Each number is 128 + 24 x the weight over its row's rms, rounded and kept within 0 to 255. Layers, rows and columns count from 0. The size above them is the row's rms in percent of the matrix's.

# layer 4 attention query, 512x704, rms 0.097, rows 447, columns 640-703
size [ 96]
[[ 84  85 132 161 147 133  82 135 161 150 113  94 140 129  89 156 110 146  93 140  87 150 127 141 142 161 120 166  94 126 154 146 100 146 144  85 149 126 124 139 139 137 152 122 157 134 147  83 118 154 161 122 134 153 103 110 172  85 115  89 134 121 156 120]]
# layer 4 attention key, 512x704, rms 0.0934, rows 447, columns 640-703
size [ 96]
[[127 102 139 126 125 124 166 142 116 136 125 110 163 111 139 110 130 107 134 132 111 128 125 135  99 134 128 134 124 115 133  94 113 104 145  86 117 143 157 109 137 191 106 165 153 129 172  83  57 121 125 128 137 108 133 164 115  94 118 145  96 123 107 172]]
# layer 4 attention value, 512x704, rms 0.0876, rows 384-435, columns 640-703
size [ 96  96 100  95  94  91  94 100  95  94  98  93  96  94  95  98  92  94  97  92  94  93  96  93  97  93  97  92  93  94  96  98  95  94  98  97  97  94  95  94  94  94  94  97  93  96  96  96  92  96  93  93]
[[130 109 123 115 110 129 121 128 134 116 117 169 142 184 100 162 116 129 159 105 108 106  89 121 130  75 147 135 179 157 158 145 143 107 147 119 150 108 171 177 129 131 116 119 121 182 116  82 104  93 135 120  69 117 165 112 138 156 113 118 137 150 140 123]
 [155 152 129 154 127 142 138 118 141 163 111 109 102 102 125 119 149 107 154 103 143  80 160 131 154  91  74 124 122 131 129 120 160 158 135 149 111 120 142 104 138 126 104 122 141 130 105 162 102 125 135 129 147 152  95 122 176 103 154 145 113 120 111 134]
 [149 115 169 138 141 152 119  96 113 102 144 136 132  91 129 159 121 164 113 123 129 150 129 131 143 118 131 129  89 159 134 125 108 186 111  97 164 130 156 116 149 109 152 121 125 130 121 112 138 139 138 110  96  38 126 124 149 160 137  92 113 117 108 167]
 [191 135  67 144  96 103 114 146 172 120  75 113 153 147 156 145 102 126 130 130 146 113 146 133 108 134 126 157 110 147 129 139 150 113 119 108 133 135 100 163 121 129 119 136 140 126 109 165 120 130 108  95 151 146 140 100 134  86 133 100 155 141 137 120]
 [124 106 133 151 126 101  76 121 137 138 136 143 155  89  98 125 122 118 125 141 134 139 130  72 106  99 148 146 121 102 127 117 129 120 130 158 106 145 100 117 131 123  92 150 136 168 124  90 129 126 135  94 137 146 120 123 145 100 105 155 136 137 118 108]
 [137 116 153 127 149 108 124 115  97 147 135 120  88 135  92 103 113 162 121 121 121  93 122 131 127 111 157 116 162 133 126 190  81 139 165 114 138  92 130 136 142 148 168 122 132 165 158 116 119 121  97 155 134 109 103 131 149 151 146 130 109 125 107 143]
 [133 143 129 118 105 139 163  99 112 118 123  92  71 166 107 128 119 105 199 106 120 139 150 103 101 176 133 113 117 123 159 135 163 155 141  99 128 109 161 117 122 134 115 130 127 128 193 107 138 130 121 164 141 115 138 120 135 113  93 107 169 146 151 124]
 [133 119 140 104 162 150 131 137 158 154 143  84 147 103 102 104  96 102 130  94 138 156 105 149 115 168 131 111 148 173  94 124 127 121 153  99 120 115 172 125  98  71 132 140 148 101 130 105 124 118 127 112 124 177  98 135 151 142 115 152 151 109 173 129]
 [161 150 154  83 100 149 104 164 120 161 158 134 144 120 140 119 124  99 110 141 164 155 129 170 135 156 150  75 106 127  99 106 118 105 119 103  80 129 125 127 119 122  96 112  70 140  82 109 149 106 133 124 146 126 136  99 165 160 119 121 147 132  92 142]
 [130 142 115 178 132 122 173 116 171  75 129 104 129 163 149 165 151 153 101 120 129 114 109 124 130 150 140 124 132 107 111 143 134 117 139  80 126 162 169 126  99  78 128 134 124 118 149 111 146 138 157 115  85 161 116 120 169 153 126 129 131 143 116 139]
 [124 166 115 100 131 135 151 112 126 135 132 110 143 163 123 144  98 102 149 126 117 167  96 153  97 146 128 139 178 102 139 161 117 135 161 141 122 131 122 157  97 115  97 110 120 162 145 117 125 142 147 112 164 121 140 120 111 149  59 134 139 120 149 110]
 [114 133 129 101 116 130  96 125 120 130 151 112 147 155  93 146 137 117 102 121 126 141 141 119 114 135 122 172 153 133 135  97 136 148 111 128 172 140 162 154 150 164 136 147 115 125 106 124  80 134 126 135 110 109 115 133 121 126 147 102 136 171 120 127]
 [125 113  95  87 136 103 123  96 128 116 135 113 160 148 169 147 147 124 118 130 123 134 133 157 132  95 159 144 180 135 144 154 175 132 119 151 169 104 151 188 161 118 102 150  99 140 114 112 111 132 153 205 110 128 134 150 144 101  90 142 171  78 130 127]
 [140  87 154 150  91 133 138 148 142 181 119  83 123 112 107 135 107 138 145 116 152  95 140 160 102 104 138 139 110 140 147 207 115 142 101  93 155 168 100  72 160  90  99 130 143 115 128  86 112 104 127 164 151 125 146 119  84 128 128 128 134 172 120 154]
 [112 137 128 160 153 151 100 107 109 172 129 116 105 129 118 146 129 144 118 174 150 114 185 115  99 140 128 102 169 126 176 132 121 109 104 153 124 122 160 121 184 159 145 120 154 160 139 156 130 133 129 129 151  76 110 142 115 134 155  85 138 121 105 136]
 [151 170 136 107 145 136  97 135 106 149  62 146 147  95 131 120 139 131 120 144 119 103 128  94 156 180 103 130 142 115 204 102 119 151 142 102 139  87 118 122 100 150 106 135  74 148 108 169 159  86 138 139 133 145 123 131 128 156 144 135 133 172 120 129]
 [ 93 121 116 122 169 116 101 118 128 117 121 148 164  95 131 175 125 169 126 136 160 128 129  97 119 128 130 124 147 109 171 150 125  58 152 116 124 133 154 116 122 118 127 137 132 134 140 100 119 140 148 126 116  94 100 118 129 121 120 142 117 138 133 145]
 [126 117 128 128 117 119 142 161  80 124 127  98 156 124 155 137  86 142 149 109 156 145 126 160 121 151 144 165 126 102 166  97  94 133 148 139 120 146 118 128 147 151 113 123 194 116 111 141 159 107  87 157 143  95 130  87 138 146 169 135 139 129 106 124]
 [114 147 100  91  87 135 121 114 111 138 136 108 118  90 106 143 143 113 119 120 169 102  88 114 163 139 130 132 164 129 122 154 123  90 125 108 138 103  96 124 117 165 132 127 141  97 164 125 134 176 117 141 160 126 117 150 135 171 114 116 171 145 128 128]
 [133  95 109 110 130 132 140 132  76 178 100 145 129 144 142 153 133 160 125 173 111 136 108 115 156 109 121 117  94 149 102 108 145 157 121 169 117 112 123 115 126  72  98 186 161 167 124 146 155 164 111 164 125 138 121 143 136 110  83 136 153 118 110 113]
 [140 151  99 127 147 124 158 108 157 135 145 138 140 125 110 122 127 153  93 111 133 112 145 137  98 111 135 115 132 106 139 162 107  90 157 136 117 104 125 143 121 113 111 192 107 124 146 127 123 109 103 137 110 113 213 112  90 169 134 146 163 119 113 114]
 [147  95 130 121  98 150 105 126 116 135 121 151 134 114 158 140 132 119 122 108 147 151 132 145 158 195 129  95 134 147 124  86  99 128 137 135 103 126 102 169  86 120 117 129 127 164 108 164  84 109 163  94 107 113 144 146 130 108 145 118 117 132 174 123]
 [120 112 170 134 125 120 114  92  96 160 151 145  80 137 145 101 110 129 100 136 138 142 145 109 152 120 142 149 146 122 114 129 107 111 135 115 136 152 127 122 111 145 119 122 134 128  83 134 112  81 143 146 124 123 137 169 105 132 116 120 135 131 125 128]
 [133 149 100 113 133 111  98 134 165 169  88 145  82 125 142 143 134 132 115  92 144 118 183  98 156 137  92  97 122  56 114  99 106 155 136 128 127 115 160 127  94 103 145  95  96 153 102 111 124 166 174 178 123 182 138 178 168 139 112 111 129 160 116 111]
 [104 143  96 150  84  60 109 199 171 136 155 114 111 126 131 145  85  99 107 127 161 119 125 172  85 116 114 104 113 112 128 170 134 130 140 140 153 168 116 112 109 125 111 119 163 117  98 116 137 141 121 129 136 116 137 174 145 103 120 128 145 118 137  88]
 [182 132 150 119 125 145 124 131 170 144 124 165 120 136 133 157 177 115  90 121 127 126 109 123 117 126 121  86 133 105 122 137 105 130 152 154 134 128 125 151 141  97 134  94 159 133 101 141 171 136  97 105 121 150 127 140 119 139 108 134 101  90 129 153]
 [ 64 136 123 154  59 137 152 114 121 183 115 147 119 154 151 167 112 163 104 152  79 133 142  78 123 157 109 125 124 145 109 120 153 149 132 122 107 144 145 139 151 107 116 157 132 140 129 107 148 169 166 114 116 132 116 135 132 105 158 137 130 135 120 110]
 [ 84 141 139 139 142 133 163  82 115 125 137  96 115 138 131 124  82 104  64  80 150  92 131 161 164 136 148 116 131 142 169 129 137 101 119 121  95 126 110 134 158 167 144 133 116 158 151 160 106 144 107 120 116 103 132 114 162 132 149 159  94 135 111 162]
 [150  75 165 135  97 138  84  99 109 137 152 107 106 135 143 147 117 139 142 116 134 105 168 148 115 122 113 115 104 122 106 127 107 146 141 132 147 127 112 137 168 175 138 136 121 135 174 129  88 145 101 156 149  92 179 150 119 124 124  94 120 132 149  78]
 [104 111 101 170 126 107 133 113 137 119 159 142 132 145  68 126 132 125 162 137 164 135 116 137 131 106 147  89 122  99 118 143 121 136 131 127 122 124 156 109  91 161 136 139 142  93 140 112  83  90 161 123 169 114 142 110 126 148 189 180 135 154 133 122]
 [127 107 113 133 114 145 106  75 127 146  71 136 141 153 100 114 160 153 119 114 105 149 116 133 125  99 113 131 143 130 163 119 113 131  97 101 137 128 124 106 101 116  89 106 103  80 107 102 147 114 159  98 151 130 116 108 136 110 141 156 114 117 111 114]
 [136 129 148 165 148 129  73 121 126 154 119 105  85 169 140 104 124 174 108 120 147 101 134  84 142 136  69 109  98 170 114 107 113 109 116 105 152 103  77 147 107 103  81 194 113 105 102 133 146 109 159 142 137 150 117 137 137 116 139 117 137 163 137  78]
 [118 122 116 114 143 126 155 136 143  99 143 165  86 197  81 113 167 115 121 153 105 126 146 144 108 138 142 120 135 138 164 109 187  89 133 159 145 120 135  99 107 135 100 147 166  92 137 112 151 134 138 125 121 152  93 126 176 142  70 147 130 106 147 102]
 [136 131 130 189 116 100  64  98 138 125 136 126 162 121 152  88 144  81 143 141 123 120  99 135  84  98 136 106 154 164  81 118 115 130 129 104 124 130  93 133 148  95 133 112 101 123 121 129  75 121 158 123 121 190 147 149 140 139  95 152 131 144 126 120]
 [160 133 115 156 144 152 109 141 149 178 144 126 116 118 104 124 160 125 102  89 155 132 139 133 135  93 176 146 119  93 118 172 152 106 154 145 174 119 141 145 117 128  88  84 116 117 138 119 120  83 191 119 150 118 145 110 106 161 114 108 153 133 146 123]
 [146  98 139 124 164 129 174 132 129 147 105 106 174  91 137 114 150 113 118 147  72 167 140 153  74 101 136 106 125 115 175 130 102 126 101 132 131  84 134 162 131 121 145 101  94 100 164 145 129 134 144 139 130 138 162 123 103 107 105  89 103 145 142 106]
 [ 97 137 128 120 152 139 123 120 143 138 124 138 131 107 124  98 117 146 121  92 113 103 154 198 128 146 145 114 134 102 115  83 119 168  96  94 129 126 168  79 129 140 133 126 173 142 145 148 121 137 113 130 151  99 129 138 106 108 112 152  95 134 157 115]
 [134 121 139 118 130 116 120 150 149 145 149 131 141 157 118 153 115 123 120 158 155 124 108 122  96 124 166 140 120 162 148  93 105 135 149 126 126 120 121 103 104 150 139 111 200 116 152  73 147 120 142 108  95 131 129 132 126 111 126 136 155 158 155 125]
 [132 112 119 112 118 125 127  95 177  80 130 165 133 111 106 191  97 112 180  92 135 141 118 124 129 159 129 181 118 120 119 152 111 105  96  90  97 113 119  71  98 115 156 155  78 126 129  74 150 179 130 123 136 107 140 149 111 137 127 129 105 123 158 105]
 [103  87 141 146 112 135 143 116 144 157 141 122  96 118 104 133 133 114 101  93  81 135 110  98 104 119 159 143 113 130 133  92 159 158 139  61 124 142 133 115  76  97 124  94 123 151 112 119 129 138 127 136 127 157 121 103 132 128 109 132 106 171 130 114]
 [139 172 125  91  98 144 137 183 138 134 122 104  64 130 171 135 158 111 113  86 120 135  85 136 105 145 154 125 158 122 125 118 101 116 102 112 168 150 138 118 120  99 133  85 119 104 152 133 178 132 139 153 101 129 131 118 107 109 135 163 136 156 101 134]
 [113 135 116 108 112  96 144 103 168 118 125 160 114 110 161 104 128  88 138 145 116 143 115 105 142 138 130 132 142 132 138 106 114 115 107  98  99 148 127 165 123 134 109 132 158  93 109 139  83 127 135  83 147 103 122 159 138 124 119 115 112 176 135  89]
 [120 124 132 116 156 115 188 150 122  87 118  87 122 111  97 141 141 140  87 163 122  99 150 177 105 111 148 154 125 115 118 150 125  97 126 138 161 124 121  92 127 137 112 113  83 118 125 153 143  79 140 147 118 115 102 139 148  84 169 158 115 132 131 145]
 [178 124 106 105 153 141 131 122 129 132 123 141 147 168 112 162 162 157 110 128 138 151 117 109 138 107  95 159 138 151 157 105 106 169 139 176 150  89 139  97 124 135 132  91 130 107 133 176 109 111 102 120 118 109 137 125 128 113 128  72 112 115 118 157]
 [117 148 126 145 105  91 110 135 121 138 116  91 117 165 109 125 169 107 105 115  86  94 171 118 120 148 111 122 100  75 151  95  85 130 162 111 161 116 119 172 128  98 111 125 129 132 125 139 141 125 133  96 105 138 137 143 125  86 120  95 106  89  96 129]
 [ 80 158  86 136 117 115 110 121 140  83 131 130  91  82 100 129 123 119 139 154  82  97 134 114 102 162 170  98 114 146 139  70 136  98 140 156 179 130 152 127 127  98 134 135 121 185 115 117 127  91 128 195 107 105 154 150 125 144 117 113 104 200 152  82]
 [201 127 133 152 149 164 129  86 139  82 136 118 101 170 143 133 112  90 120 129 111 129 124 157 111 127 124 137 122 105 149 127 107 143 118 142 141 129 120 144 112 135 103 137 148 113 136 126 151  90 114  89 111 101 147  83 101 108 102 115 140 101 115 162]
 [113 134 101 164 140 175 105 137 126  89 153 141 143 162 132 145 101 158 107  85 141 178 122 104  91  96 110 137 114 141 162 144 121 133 103 133 119 142 138 148 107 133  97 100 154 116 129 114 119 107 124 144  95 156 142 120 108 134 173 137 154 110 132 151]
 [100 121 131  97 121 100 118 180 156 177 158  87  85 121 120 133 128 172  93 143 113 147 161  90 130 116 166 109 113 119 108 137 104  97 131 130 138 139 115 151  96 114 158 114 138 120 141 148 111 138 112 153  57 150 134 163  84 148 107 170 156 123  84 145]
 [118  85 102 182  81 144 136 115 135 134 109 106 115 137 160 112 118 128 144  98 113 123 123  72 145 162 157 100 102 179 115 156 119 160 154 155 145 106 107 103 105  93 142 112 160 101 134 135 128 115 137 133 156  96 128  94 172 128 103 122 127 149 126 135]
 [140 182 120 140 116 133 109 112 151 102 162  82 121  95 116 150 129 128 101  92 116 141 168  99 130 119  92  73 147 103 141 137 117 160 151  82 106 122 124 155 162 168 120 112 101 109 165 154 134 133 103  86 116 150 113 120  95 138 166 121 170  96 108  74]
 [137 146 136 126 161 148 150 167 101  94 194 130 114 131 125 146 136  77 129 121 114  78 133  91 149 137 158 166 132 141 149 144  87 127 104 129 114 104  97 129 155 112 182  69 120 126 132 118  75 136 116 143 135 121 165  97 149 122 172 161 164 136 153 151]]
# layer 4 attention output (transposed), 512x704, rms 0.182, rows 384-434, columns 640-703
size [ 97  98 102  95  98  92  97  98  97  96  99  98  95  97  99  99  97  95  95  95  99  95  96  96  97  96  97  94  98  95  98 100  96  95  98 100  98  97  95  96  98  95  98  97  95 101  99  99  94  96  94]
[[100 151 160 133  89 148 130 117 148 128 136 106 108  89 142 124 125 150  71 171 161 162 155 139 118 116 178 100 116 138 109 130 132 146 109 145 158 138 149 125 118 134 107 117 159 111 138 158 137 129 132 138 153 137 164 103 150 115 146 137 136 106 127 118]
 [131  96 196 139 140 129 111  92 113 147 164 112 129 138 141 125 122 130 118 122 151 142 152 129 129 159 162 126 150  81 128 159 136 120 141 135 116 165 107 136 161 121 148  65 136  97 113  88 140 137  70 107 128 105 172 137  75 168 131 120 166 144 143 109]
 [ 99 134 153 122 115 129 196 108 104 173 131 104 176 133 129 109 147 148 115 105 127 147 173  99 135 148 133 114 161 104 105 129 144 167 151 144 160 105 131  92 100 103 152  91 105 105 118 145 103 112 111 170 155 136 123 139 129 143 162 144 159 143 164 117]
 [139 156 161 117 140 128 147 127 144 170 134 140 123 152 140 123 110 140 100 137 115 114 162 104 141 140 120 100  99 117 107  84 107 124  72 163 143  85 138 138 146 151 106 128 125 159 133  95  71 127 141 118 148 134  88 120  77 124 155 135 167 125 161 130]
 [115 174  68 131 104  78 144 141 149 158 152 177 110 116 149  97 129 141 125 152 125 111 133  95 124 140 117  88 119 145 124 107 134 155 108 138 113 117 156 115 145 124 118 124 100 103 143 125 163 117 147 110 106 105 132 114  78 138 161 106 144 121 147 146]
 [132  78 142 135 109 126 143 169 123 112 152  81 108 167 170 169 184 124 143 138 150  93 153 138 154  77 123 151  90 124 145 126 129 103 173 110 145 121 147 142 107 130 126 137 122 159 119 110 114  91 131 118 150  87 147  74 108 131 145  78 120 157 148 144]
 [ 78  97 139 153 100  60 127 150 162  99 134 135 137 122 133 127  87 106 138 132 156 128 119 164 111 138 128 124 135 119 149 126 122 103 128 107 177 137 122  76 145 121 148 102 122 121  78 180 162 120 146 138 127 151 103 137 126 139 154 127 133 131 104 134]
 [129 158 137 157 120 159 152 152 127  80 111 161 103 168 105 160 127 110 143 127 134 147 120 133 105 125 105 104 146 124 134 115 123  93 108 124 150 133 189 142 110 130 134 137 108 120 116 141 150 179 118 126 153 135 132 150 111 109 154 131  98 139 128 153]
 [ 93  94 113 133 122 104 142 132 172 106 108 121 122 137 159 125 112 146 159 144  98 138 126 105 159 124 131 112 136 111 125 123 115 128 141 173 135 115 120 117 130 106 162 112 137 140 125 163  83 156 140 103 126 114 152 134 118 184 132 112 128 118 131 120]
 [ 84 126 129 124 103 148 157 123 102 131 145 143 120 158 128 142 149 139  97 115 120 139 104 146 128 109  89 124 159 142 153 116 107  92 117 167  88 138 109  95 107 152 115 144 135 154 167 160 121 114 130 102 133 129 128 108 121 136 147 117 133 120 147 133]
 [ 79 133  73 134 134  99 124 142 174 108 161 135 157 104 108 140 139 118 126 137 137 118 148 134 139 118  52 144 114 125 144 152 148 186  83 109 149 109 159 111  98 138 193 136 113 111 127 146  67 151  84 170 151 150 123 141 174 111 147 144 124 125 107 131]
 [160 159 182 132 114 126 105 103  83 135 141 137 101 157 151 137 177  76 175 121 123 153 107 100 149 147 125 140  98 143 124 172 105 121 138 149 133 134 128 109 132 126 143  81 170 160 155 151 138 136 135 114 168 125 139 118 127 150 178 139 172 127 129 140]
 [168  97 175 141 115 149 114 151 147 129 135  90 114 136 137 127 154 127 133 160 146 150 132 156 132 161  87  98 116 151 126 121 116 146 150 100  99 141 135  98 157 108 105 116 149 118 116 105 135 140 133  88 124 179 113 101 162 139 139 119  83 139 128 163]
 [117 126 128  85  92 107 107 150 125 142  54 134  95 165 132 116 155 140 117 129 100 134  82 105 108 112 138  81 117 114 142 162 136 140 140 184  75 115 116 158 124 153 121 154  78 116 104 141 153 132 134  89 114 131 102 106 101 175 150 143 102 119 117 142]
 [148  52 133 113 142 117 158  93 120 119 114 125 144 152 126 104 154 134 106  76 140 163 103 107 166  84 134 142 134 130  99 108 184  91 132 140 170 137 126 134 126  94 174 152 124 115 173 119 105 112  82 134 156 165 147 138 118  98 144 145 149 124 113  58]
 [120 113 145 143  91 130 115 131  75 105 144 160 109 133 144 115 118 151  97 158 128 154  84 172  99 102 120  96 123 140 109 116 141 123  87 131  71 156 177 152 142 152 150 128 146  96 119  93 166 130 149 154 145 118  91 127 145 159 112 137 126 151 132 127]
 [149 143 140 119 104 115 132 102 188 112 129 107 124  84 112 113 144 157 150 125  89 126  90 157 146 132 132 124 128 116 116 144 126 126  88 109 132 133 119 148 175 133 110 119 135 143 161 190 147 148 111 104 154  61 168 127 164 142 112 142 101 138  94 164]
 [170 125 123 109 128 111 131  78 110 109 132  92 129 165 140 160 123 161 139 146 157 144 115 108 129 138 106 134  87 143 144 142 130 146 127  81 134 162 106  93 126 158 127 128 130 119 101 107 105 140 136 100 113 174 149 126 142 177 122 112 170 119 166 106]
 [148 103 149 145 150 109 160 102 114 156  91  62 131 131  86 173 124 184 116 123  85 153 115 145 108  85 118 133  89 123 126 137  86 155 111 136 112  98 145 136 126  89 144 110 136  95  83 133 140 109 137 141 140 162 105 136 128  93  97 128 117  91 119 146]
 [ 83 102 156 153 137 111 148 110 137 120 129 107 117 102 148 127  90 151 100 112 173  79 130 125 131 160 130 132 144 165 162 149 181 120 100 125 135 119 108 154 116 131 127 101 141 127 147 142  98 116 146 128 144 101 113 149 123 132 153  89 103 114 154 110]
 [ 61 111 127  95 134  75  91 145 109 147 103 142 152 122 148 163 118 168 134 110 126 190 160 135 136 127  93  94 125 159 139 130 148  99  85 115 140 119 105 115 103  93 120 107 142 120  97 157 108 122 156 138 128 123 101 142 154 149  94 103 139  83 113 166]
 [114 135 147  95 140 117 122 137 151  88 134 133 139 142 154 107 161 147 106 146 119 129 109 154 136 126 123 159 134 145 109 188 169 102 119 139  99 132  79 113 105  91 133 121 155 108 132 138 140 132 134 109 127 176 152 155 137 116 109 129 161 109  86  91]
 [114 105 107  97 118 144  95 147 119 130 118 132 141 141 109 175 135  97 112 100 101  89 117  76 139  89 146 118 143 120 131 114 121 129 136 146 121 159 117  98 120  81 127 106 153 166 118 143 151 140 141  98 124  98 115 151 154 122 116 121 143 108 119  93]
 [ 94 156 149 138  88 119 125 104 142 110 140 155 125 140 150 135 116 121 118 147 144 159 145 113 121 125 189 153  92 116 135 129 153 111 158 131 147 157 147 154 101 134 113 137 119 133 134 136 152 103 117 126  92 126 127 143 123 119 147 117 131 153 107  95]
 [150 126 145 114 125 125 131 141 109 174  84 117 142 161 176 116 142 142 133 149 105 142 121 126 110 100 133 137 106 107 137 146 110 151 188 147 131 165 116  87 128 132 139 155 131 156 108  62 108 145 140 161 153 138  82  51 138 180 115 116 125 153 151 133]
 [137 118  93 133 156 113 154 124 150 148 115 126 142 142 139  86 120 120 121  83 148 106 155 163 151  99 133 158  94 105 155 108 133 104 135 160 115 119 119 128  91 163 108 180 155 119 177 137 101 115 148 132 144 113  90  79 141  77 171 117 116  99 119 122]
 [153 161 119 128 141 115 130 147 109 114 120 130 146 129 100 154  91 128 103 116 149 129 115 134 159 127 125 108 184 136 106  90 167 170 122 127 100 133 133 139 123 115 150 139  89 126  76 150 132 105 130 143 147 118  85 145 112  98 106 121  97 161 138 141]
 [160  68 147 114 119 105 125 110 137 118 135 133 112  89 112 104 142 147 114 143 140 112 148 196 107 124 102 107 154 124 119 164 139 108 168 122 123 118 133 103 149 132 152 122  82 134 161 154 121  99 132  95 131 119 122 125  86 154 128 129 150 156 126 147]
 [117 116 154 180 104 116 125 107 145  98 150 115 145 139 150  99 129  76 117 120 110 125 134 145 123 115 145  99 150 102 148 123 138 155 116 115 113 145 111  98 149 109 149 105 111 109 132 165 160  86 179  79 125 111 126 139 142 164 150 110 140  87 119 140]
 [124 154 128 139 115 141 113 125 143 156 120  86 148 142 118 102  89 122 124 135 101 199 153 146 123 163 104 139 143 134 114 108 170 135 129 146 157 162 117 141 114  95 120 107 124 152 134 135 134 152 125  97  80 158 130 129 158 141 136 139 142 145  96 159]
 [122 148 130  87 112 136 142 133 143 188 124 114 170 116 122 118 126 120 148 136 130 139 111  92  99 128 119 156 116 118 116  97  68 100 160 146 127 195  88 117 136 134 135 149 139 134 155 111 114 124  99 126 153 102 103 144 130 137 111 140 147 149 105 146]
 [ 94 160 140 123  96 139 131 130 122 151 102 126 157  90 123 155 133 109 118 109 143  83 159 131 101 116 155 145 121 120  93 112 101 156 127 136 146 137 126 162 113 121 139  84 140 137 170 120 145 106 126 112 106  94 135 133 124 109 152 109  62 146 115 115]
 [130 170 142  84 114 113 109 138 109 148 130 122 170 128 173  83 103 145 135 154 191 151 113  80 139 141 112 148 162 120 128 153 123 186  95  74 125 126 152 120 119 133 122 109 104 147 105 196 156  91 124 132 109  92 125 142 125 124 158 114  77 150 123 137]
 [136 143  88 125 163 147 143 111 122 120 138  95  76 146 150 157 128 161 121 100 119 118 124 107  86 118 147 170  93 116 158 108 111 147 146 140 126 120 146 118 143 118 114 129  99 138 104 185 129 140  92 111 131 114  83  62 137 104 187  98 140  70 121 133]
 [148 115 103 159 130  93 124 142  79 161 147 130 117 136 123 160  88 103 152 129 145 159 143 138  89  91  72 120 115 144 132 149 141 146 136 151  98 138 139 111 162 142 105 137 152 121  80 171 151 145  89 133 117  52 122 151 172 121 112 111 145 112 108 146]
 [ 87 167 140  94 126 160 134 108 130 100 115 142 106  89 102 144 182 125 139 109 124 130 140 144 156 138 114 144 179 138 159 139 101 140 137  95 125 133  87 135 127 153 148 134 132 147 125 135 130 117 128 117 142 165 103 119 122 130 126 155 122  95 112 138]
 [134 136  77 122  90 135 112  83  80 133 108 144 102 144 101 160 134 144 159 179  86 146 137 147 109 116 108 130 147  79 117 172  82 128 137 109 119 145  70  98  90 127 126 131  78  67 109 102 137 102 141 139 133 105 131  86 106 116 110 188 119 131 165 157]
 [ 91 111 144 141 140 127 145 156 102 109 104  88 118 119 132 136 133 119 113 116 115 114 151 114  80  81 131 117 126 145 139 127 170 132 120 142 124 136 149 133 152 106 121 101 108 132 119 104 129 105 151 119 140 129 130 144 115 148  84 141 112 119 157 130]
 [142 143 127 115 139 136 127 132 109 132 116  98 129 147 149  86 122 114 144 137  72 147 106 151 157 135  98 123 140 145 158 135 143 124 148  46 133 146 118 141 138 131  66 118 143 180 122 164 106 106 133 121  94 170  81 174 145  76 116 163 147 121 149 122]
 [140 137  73 109 138 116 117 129 106 137 108  88 136 127 150 143  56 171 118  90 121  98 175 123 134 134 116 136 149 132  89 130 114  97 109 126 119 154 144 146 146 154 117 119 106 118 164 144 137 161 100 123 135 132 191 131 138 135 118 101 138  93 120 194]
 [137  90 172 160 106 119 140 115 124 106 153 128 143 122 151 167  81 146 136 118  87 131 166 101 121 109 137 124 112 126 135 142 133 117  95 189 121 156 130  91 127 134 114 147 143 162 128  93  93 109 178 187  97  60  79 146 157 137 114  94 130 130 125  82]
 [115 159 124 101 127 166 136 174 133 136  81 124 114 139  99 182 133 125 135 129 137  98 129 104 118 177 112 122  69 117  83 114 129 105 132 121 104  97 145  97 131 120 122 150 139 125 155 124 116 121 123 130 112 129 117 111 147 114 169  99 108 114 125 174]
 [158 168 140 114 149 136 121 132 121 145 173 160 175 118 187 138 168 146 150 129 100 127 141 109 132 130 150 113 124 132 116  79 135 158 103 122 160 122 118 124 113 126 102  84 152 139 128  62 101 120 118 141 110 148 149 125 129 161 123  94 101 108 118 124]
 [148 116 120 167 150 126 134 120 101 109 126 116 145 107 113 115  84 139 116 188 126 111 159 136 122  98 154 106 128 171 124 167 120  75 128  98 121 133 102 114 103 114 131 121 131 148 100 118 137 136 143 151 134 168 120 138  99 114 139  92  97 112 115 158]
 [157 116 132  88 133 161 137 166 155 116 125 133 114 112 139  98  90 138 136 114 135  67  97 115  91 154 158 136 118 134 116 119 139 154 102 104 129 136 178 106 133 135 145 123 124 115 116 105  82 135 131 155 130 134 154 117 177 144 159 191 104 147 116 118]
 [165 131  96 118 141 138 173 118 138 145 133 140 136 141 152 159 153 190 144 138 179 141 112 115 133 141 131 179 110 155 109 122 128 132 105  94 116 115 150 159 118 121 132 167 122 115 173 202 149 163 128 110 161  85 116 142 117 110 107 130 179 109 106 163]
 [117 112 183  66 173 163  76 130 173  98 116 118 167 173  94 132 125 103 114 144 103 109 104 118 129 134 137 142 138 183 102 117 108 113 161 122 126 128 169  42 102 132 150 124 111 142 100 159  77 139 111 157 130 141 116 192 140 171 117 114 123 134 115 141]
 [120 128 153  96 135 112 130 114 141 165 128 147 158 161 118 132  75 123 124 184 145 116 139 119 137 129 157  95 111 113 142 147 124  95 136 115 101 112 153 135 140 113 154 167 104 130 149 103 119 138 114 121 102 147 106 158 152  77 124 112 121 149 137 162]
 [156 180 122 127  85 151 117 155 122 151  89 166  91 114 144 105 116 131 126 111 150 138 136 109 131 154 156 104 114 146 131  98 114 143 172 110 127  95 122 101 122 106  96 161 133 121 139 157 108  92 117 158 162 140 134 149 136 133 154 128 161 130 110  97]
 [154 123 148 115 126 107 155 151 115 147 153 117 133  90 138 102 139 103 101 150 143  97  99 115 115 103 116 126  89 152 116 147 159  55 142 123 124 137 116 125 139 129 128 127 102 122 135  90 161 134 111 114 113 124 122  83 108 161 162 134 138 123  95 116]
 [147  60 100 138 102 105 167 145  97 125 144 105 111 128  95 151 154 114 104 136  99 140  76 100 162 141 134 113 132 123 103 132 109 121 130 103 143 156 140 133 141  86 157 175 179 157 111 102 153 118  99  91 145 178 133 140 126 127 151 127 126 112 121 115]]